Weights of a small transformer language model.
Size: width 128, 6 heads of 32 (3 for keys and values), vocabulary 4096, 4.22M parameters.
Training: a variant of SOAP for these matrices, 109M tokens, 3321 steps.
Each number is 128 + 24 x the weight over the matrix's rms, rounded and kept within 0 to 255. Layers, rows and columns count from 0.

# layer 2 MLP up, 320x128, rms 0.191, rows 241-249, columns 0-127
[[129 101 196 111 109 130  95 113 162 153 178 126 155 133 109 161  93 154 125 130 116 115 107 134 164 131 107 129 134 149 154 141 152 142 110 121 167 122 144  89  96 145  85 109 124  85 135  89 147 111 117 150 117 139 103 123 108 184 163 114 120 138 131 150 104 152 125 118  92 104 120 121 147  94 155 137 149 112 118 124 133 111 109 145 138 144 106 144  93 132 115 162 166 159  94 128 100 107 134 139 121 160 123 132  71 129 121  72 143 161  90  93 140 173 133 117 145  85 115 140 141 173 126 132 127 126 102 139]
 [117 141 108 118 124 147 145 165 127 149 152 110 127 137 141 126 129 118 109  77 127 110 116 119 127 127 142 136 137 124 109 136 101 103 142 171  98 155 129 123 147 145 130 110 147 124 135 146 115 128 138 106 117 149 157 136 135 161 155 144 125 147 163  98 136 118  99 136 139 152 139 110 122 159 138 139 134 164 134 132 149 135 166 124  71 162  98  84 129 130  94 115 130 126 109  88  95 127 143 130 119 122 124 105 120 125  94 150 107 112 104 128 141 167 111 175 114 117 156 107 118  72 131 167  76 158 126 130]
 [115 182 111 119 102 113 127 106 100 110 116 150 128 129 155 114  80 119  96  90 110 141 131 138 108 134 159 118 109 109 146 125 152 117 118 121 127 127 155 122 125  98 149 108  75  97 154 127 127  93 101 133 132 134 109 124 126 159 128 104 123 109 115  69 132 162 156 135 117 122 121 149 110 109 123 125 129  88 135 120 127 143  92 123 140 154 124 100 113 149  60 143 146 146 128 156 136 120 117 137 175 137 107 134 153  64  87 124 164 157 115 120 112 122 126 142  95 141 140  98  85  97 125 140 197 112 135 114]
 [ 94 127 113 163 145 109 176 158 134  93 171 103 165 134 127 138 113 180 156 116 105 109  60 126 116 137 135  76 117 114  96 175 159  94 167 125 125 165 172 141 125 143 124 118 157 141 138 105 133  64 136 122  97 121 126 144  92 188 182 126 124 108 124 139 141 119 126 133 131  89 156 158 141 179  90 134 197 140 101  98 145 123 136 142 132 153 134 136 132 148 127 102 160  89 142 136  72 135 105 137  93 140 137 117 132 175 131 142 128 148 127 156 168 114 150 127 109 124  97 155 139 105 160 162 112 189 107 141]
 [133 111 125 166 101 120 110 147 116 144 127 150 146 145 113 156 102 137 161 113 111 154 121 153 111 118 169 130 155 126 169 105 132 103 180 162 152 129  97  89  87 123  99 123 130 181 121 121 129  88 102 139 102 143 114 134 130 132 148  96 110 129 125 115  80 121 101 117 123  94  86 125  96 158 109 137 121 115 112 142 174  95 132 136 130 131  81 130 106 168 111 146 121 136  95 119 103  93 167 102  81 128  67 165 147 136 152 114 138 102 107 140 136  95 100 104 103 105 168 130 141 132 100 114 151  82 110  99]
 [100 168 133 130 119 138 155 171 132 175 130 159  98 133 105 105 126 137 121 152 100 110 142 121 139 160 161 142 113 152 123 106 139 124 151 133 134 162 139 157 177 154  94 140 132 132 165 142 181  89 138 156 146 110 122 102 143 108  99  76  65 113 102  98 126 137 148 143 118 149 120 138  91  63 104 145 134 190 137 203 145 149 135 138  96 148 143 106  92 161 151 148 160  93 104  69 124 107  65 117 163 168 122  96 142 118 133 117 126  74 103 151 147 182 102 149 153 130 167 131 137 139 111 144 125 121 123 139]
 [ 86 108 155 167  97 129 130 116 109 150 116  86 178 127 140  90 150 118 141  65 112 111  95 135 108 138 100 141 137 176 198 111 120 134 136 171 117  89 126 135 144 133 147 114 126 122 105 144 135 135  93 110 164 123 134 148 119 156 107 147 115 159 128 108 152 142 140 133 119 123 120 146 140 114 139 108  99 105 115 141 167 129  97 177 126 143 145 128 110 150 129 119  94 130 128 123  98 131 131 183 144 122 116 115  90  62 112  84 119 112 110 120 136 150 138 148 121 137 155  97 101 170  99 147 125 156 111  90]
 [124 117 129 114 173 172 113 138 160 136  99  86 148 151  99 123 141 135 119 148 156 126 157 180 138 134 133  89 110  89 160 124 119 119 144  95 170 121 150 130 158 155 103 148 143 140 155 117  98 113 153 166 178  91 140 122 134 117  96 148  98 131 129 138  82 125 102 107 144 138 137 114 148 117 143 100 160 139 112 126 125 127 126 157 131 162 160 127  87 134 130 117 149 145 167 115 142 130 111 126 110  99 130  99 114 106 136  93  94 113 178 106 117 123  94 124 120 125  85 126 139 145 153 105 135 117  99 168]
 [150 143 120 106 144 148 120 209 130 159 126 119 134 130  76 116 103 122 136 112 114 110 102  91  89 134 146 123 167 145 128 106  81 137  82 139 109  93 131 117 177 136 111 113  99 103 115 118 121 123 141 128 124 125 182 146 130 104  98 159 164 119 100 133 105 133 165 126 114 106 105 123 140  94 153 103 121 126 108 108 147 162  66 125 129 133 131 122 102 137 143 129 147  78 153 133 111 106 130 111 131 132 104 155 117 117 132 147 140 129 153 116 138 130 137  86 115  97 118 146 100 166 138 145 155 154 140 120]]
# layer 2 MLP down (transposed), 320x128, rms 0.177, rows 241-248, columns 0-127
[[120  87 159 103 111 159  77 111 133 109 145 136 138 110 128 155 124 112 139 129  93 181  96 178 178 132 132 125 126 153 164 177 110 129 155 141 132 168 156 117 118 142 111  96 104 125 133 107 114 123 112 139 155 139 128 149 110 153 139  97  82  85 151 109 151 160 121 129 145 134 145 133 127 129 148 136 153 131 119 116 113 135 146 129 129 158 140 120 125  98 139 136 140 120 135  95 134 130 131 117 114 144 131 151  87 125 145 120 157 140 127 115 138 192 115 115 117 102 185 151 118 138 105 125 158 114 111  99]
 [140 139 126 116 140 135 120 108 122 147 155 142 133 135 122 115 129 153 130 142 157 124  84 153 126 119 137 114 126 146  92 127 152 160 165 112 141 138 130 169 147 148 152 152 105  91 130 144 110 181 108 130 165 112 121 139 151 160  84 129 107  79 107 133 113 154 120 137 146 145  93 137  96 141 111 146 130 105 117 130 144 107 139 176 131 119 159 197 134 130 141 114 140 165 106 144 143 150 116 118 133 141 171 135 133 115  90 121 127 137 167  98 143 139 100 107 102 157 156 158 130 105 165 102 153 137  96 106]
 [ 90 141 154  95 121 151 114  88 133 105 118 106 110 102  98 120 120 112 168 103 104 108  95 134 135 113 135 146 145 136 138 124 112 144  93  96 113 100 150  68 133 153 138 153 130 129 125 140 100 143 134 106 132 121  96 108 131 106 151 108 166 100 115 108  94  98 114 105 154  80 121 137 130 119 124 116 177 128 181  97 114  96 158 139 113 147 151  92 104 221 121 127 124  96 114 185 139 145 154 150 115 127  95 160 120  97 130 142 198 100 130 108 164 140 128 150  97 106 108 152 156 149 173 147 106 172 127 108]
 [143 158 138 136 136  92 139 139 126  92 143 135 109  77  75  67 123 134 136 138 144 132 117 107 143 120 150  83 121 129 112 201 129 136 106 128 159 128 165  94 157 116 122 103 137  90 148 149 177 108 135 136 102 158 153 160 140 150 195 111 126 134 111 126 153 119 144 144 163  71 105 113 120 152 111 139 159 124 137  98 118 105 181 154  90  77  85 137 101 142 119  96 185 143  92 117  98 128  94 145 106 107 158 117 159 175 117 116 139 110 139 124 177 133 144 148 123 111 158  88 129  93  95 109 136 160  86 145]
 [171 121 165 124 126 131 160 119  70  98 106 146  87 179  95 149 137 115 114 132 124 180 110 128 142 174 166 165 118 134 143 102 138 165 139 184 144  97 112  86 120 128 187 147 133 137 137 103 149 116 144 139 139 141 118 105 102  94 126 123 141  73 118  90 134 135 142 115 191 116 134 117  89 141 155 131 123 152 128  92 122 139 105 171  95 137 132 151 120 106 120 107 127  82  82  97 159 110 116 167 139 141 135  99 115 119 136 185 113 129 122  86 134 122 124 128 132  87 109 167 179 116 165 101 128 101 108 107]
 [133 140 126 132 142 140  97 136 174 159 100 118  98  99 116 142  97 169 154 114 179 138 110 120 129 166 156 121 152 143 175 127 144 148 119  79  83 177 124 107 110 126 131 143 147  63 118 122 151 103 134  92 114  82 147 109 137  99 102 127  76 120 127 112 122 139 131 123 110 119 128 125  97 104 134 121 106  97  82 166 160 146 121 165 155  86 150 165 179 163 135 133 165 167 141  92 163 151 120 181 205 137 116 173 137 130 130 148 137 161 109 126 128 118 120 117  62 143 151 150 136 123 136 169 107 101 111 116]
 [134 109  84 106 175 112 145 124 141 103 143 114 149 154 172 128 130 131 136 147 111 105 186 170 146 131 132 111 138 118 111 120 150 187 142 130 120 135 172 139 114 121 145 120 130 110 141  98 144 126 139 133 126  94 123 121 200 115 192 141 114 179 133 145  98 165 134 129 127 144 148 107 108 110 152  88 158 138 117 126 100 137 145 135 146 100 110  96 162 113  95 119  91 191 109 167 145 128 140 159 100 147 132 162 121 133 120 114 134 109 136 100 118 168 103 132 126 107 137 169 147 119 126 153 111 150 116 164]
 [126 133  79 109 154 102 142 160 169 107  78 165 137 139  92 126 160 118 141 107  90 124 107 126 138 121  97 137 116 173 149 142 111 122 123 122  98 127 126 127 149 156 136  98 111 121 102 115  90 159 116 138 133 103 130 137 114 150 126 157 133 145  97 117 144 105 136 135  75 104 117 104 145 138 157 102 117 154  90 120 131 117 141 107 138 122 125 151 111 146 186 102  95 172 119 156 102 137 120 102 122 123 159 143 145 159  92 110 142 116 133 136  79  98 146  90 123 136 147 118  99 131 146 132 103 122 113 150]]
# layer 2 MLP gate, 320x128, rms 0.194, rows 242-249, columns 0-127
[[111 120 118 132 156 128 123  90 127 131 105 153 112  78  99 142 137 139 131 150 144 109 147 138 169 125 127 100 127 126 152 116 140 158 139 118 174 127 105 133 114 105 143  90  74 131 146 135 124 101 102 142 122  83 103 106 102 145 118 113 158 122 172 134 135 112 116 122 152 113 144 132 146 142 122 150 130 127 111 124 120 137 118 120 144 132 172 114 100 116 137 139  99 130 114 113 111  84 129 142 120 136 144 112 166 141 150 139 155 130 114 161 140 120 167 154 155 133 111 117 125 183 113 117 141 117 131  95]
 [136 155 127  76 134 151 134 124 120  84 137 142 148 143 121 129  87 125 152  94 112 102 136 119 114 113 132 158 119 155 130 116  89 135  83 129  95 125 145  82 128 134 133 123  78 100  87 136 124 137 130  91 133 146 124 104 151 163 157  93 195 124 145 117 120 158 136 143 134  91 116  88 157  80 127 132 166 125 160  98  96 137 168 100 139 139 135  74 111 141 145 119  89 152 154 139 151 103 133 127 129 111 118 145 107  62 129 150 173 115 104 129 135 147 102 139  91 105 101  79 125 164 135 135 173 105 133 148]
 [134  69 142 186 168 121 125  86  77 145 148 172 143 130  96 127 112  92 105 132 154 109 141 167 142 146 150 167 155 124 143 115 121 115 119 102 155 145  94 139  66 153 148 154  97 183 149 141 104 126 160 140 169 138  79 116  97 116 101 150 141 128 145  85 152 147  92 118 100 131 135 178 137  97 129 146  94 111 142 160 121 103  62 125 102 154 103  81  90 132  76 155 159 122  83 113 143 124 130  83 143 106  87 148 126  91 157 120 132 110 119 155  97 139 132 123 123 142 119 114 169 145 121 116 146 127 153 122]
 [146 123 162 137 158 110 156  79 129 129 121 134 144 106 133 142 122 126 111 122 156 180 134 155 137 151 135 114 146 113 133  93 131 152 150 136 136 123 173 115  70 147 105  93 117 146 148 131 107 121  98 151 179 127 131 141 137 144 163 147 147 172 157 118  84 154 133 119 123 128  99 151 123 189 113 105 125 152 129 128 147 135 151 107 102 148 121 129 127 126 129  90 127 107 115  95 111 130 110 177 134 112 110 107 134 140 125 170 138 125 169 115 174 151 109 149 148 103 114 119 169 110 130 164 132 159 141  98]
 [120 113 132 119  99 127 143 120 193  69 131 135 156 125 167 139 149  95 140 160 147  99 175 137 128  80  84  98 112 110 108 199 113 119 131 103 138  77  86 133 137 149 149  77  86 149 156 109  77 139  92 155 170 119 116 121 144 123 171 111 161 117 135 135 160 125  95 147 125 122  89 131 146 177 121 122 150 141 149 150 111 132 109  82  67 125  67 120 130 100 119 130 152 144 133 161 111 142  97 181  87 160 137 119  97 152 152 135 142 150 125 137 114 112 156 141 118  62  78 119  91  94  78  70 141 147 105 110]
 [111 141 117 156 160 138 167 141 119 158 123 144 129 130 109 151 144 114 135 124 138 134 157 113 124 171 113 110 169  94 155 140 114 150 157 145 144 164 147 167 126 121 135 104  93 119 113 116 130 121 128 148 152 107 130  78 144 131 125 139 136 157 146 110 154 139 175 161 132 158 131 124 152  58  91 136 177 134 127 130 154 148 126 156 108  98 131 143 149 135 140  93 156 145 138 114 103 132 126 146 148 110 137  87  97 140 134  75 100 163 108 163 132 177 112 125  81 109 114 131  98 125 117 120 152 139 162 126]
 [109  85 127 129 121 149 148 151 147 131 131 127 148 139 168 104 121 136 160 115 151 108 165 105 100 122 141 121 134 144 120 133 136 130 140 156 142 159 148 126 116 162 128 115 113 111 133 132 127 135 123  98 136 134 147 132 139 152 108 102 139 103 162 123 128 135 128 145 101 123 127 120 129 139 127 121 124 124 166 132 120 133 152 167 119 170 142 129 114 137 109 149 156 138 125 104 184 167 140 110 111 144 102 110 148  43 157 132 132 153  87 120 161 141 157 155 134 160 147  78 141 112 108 140 162 130 130 120]
 [112 165 114 117 157 127 157 131 113 137 162 150 164 122 112 101 148 124 146 120 122 118 107 130 130 133 114 113 139  94 144  99 109 134 114 189 165 105 110 122 119 123  90 132 113 103 129 119 133 151 143  98  54 135 121 151  96 135 139 169 140 134 103 119  94 141 111 124 147 148 129  86 165 137 168 116 164 123 148 161 141 146 102  76 121 179 113 144  65 105  90 144 141 110 153 168 130 114 140 105 123 114 120 172 103 137 132 128 148 155 134 148 102  96 124  95 138 133 123 141 146 167 122  99 135  85 148 154]]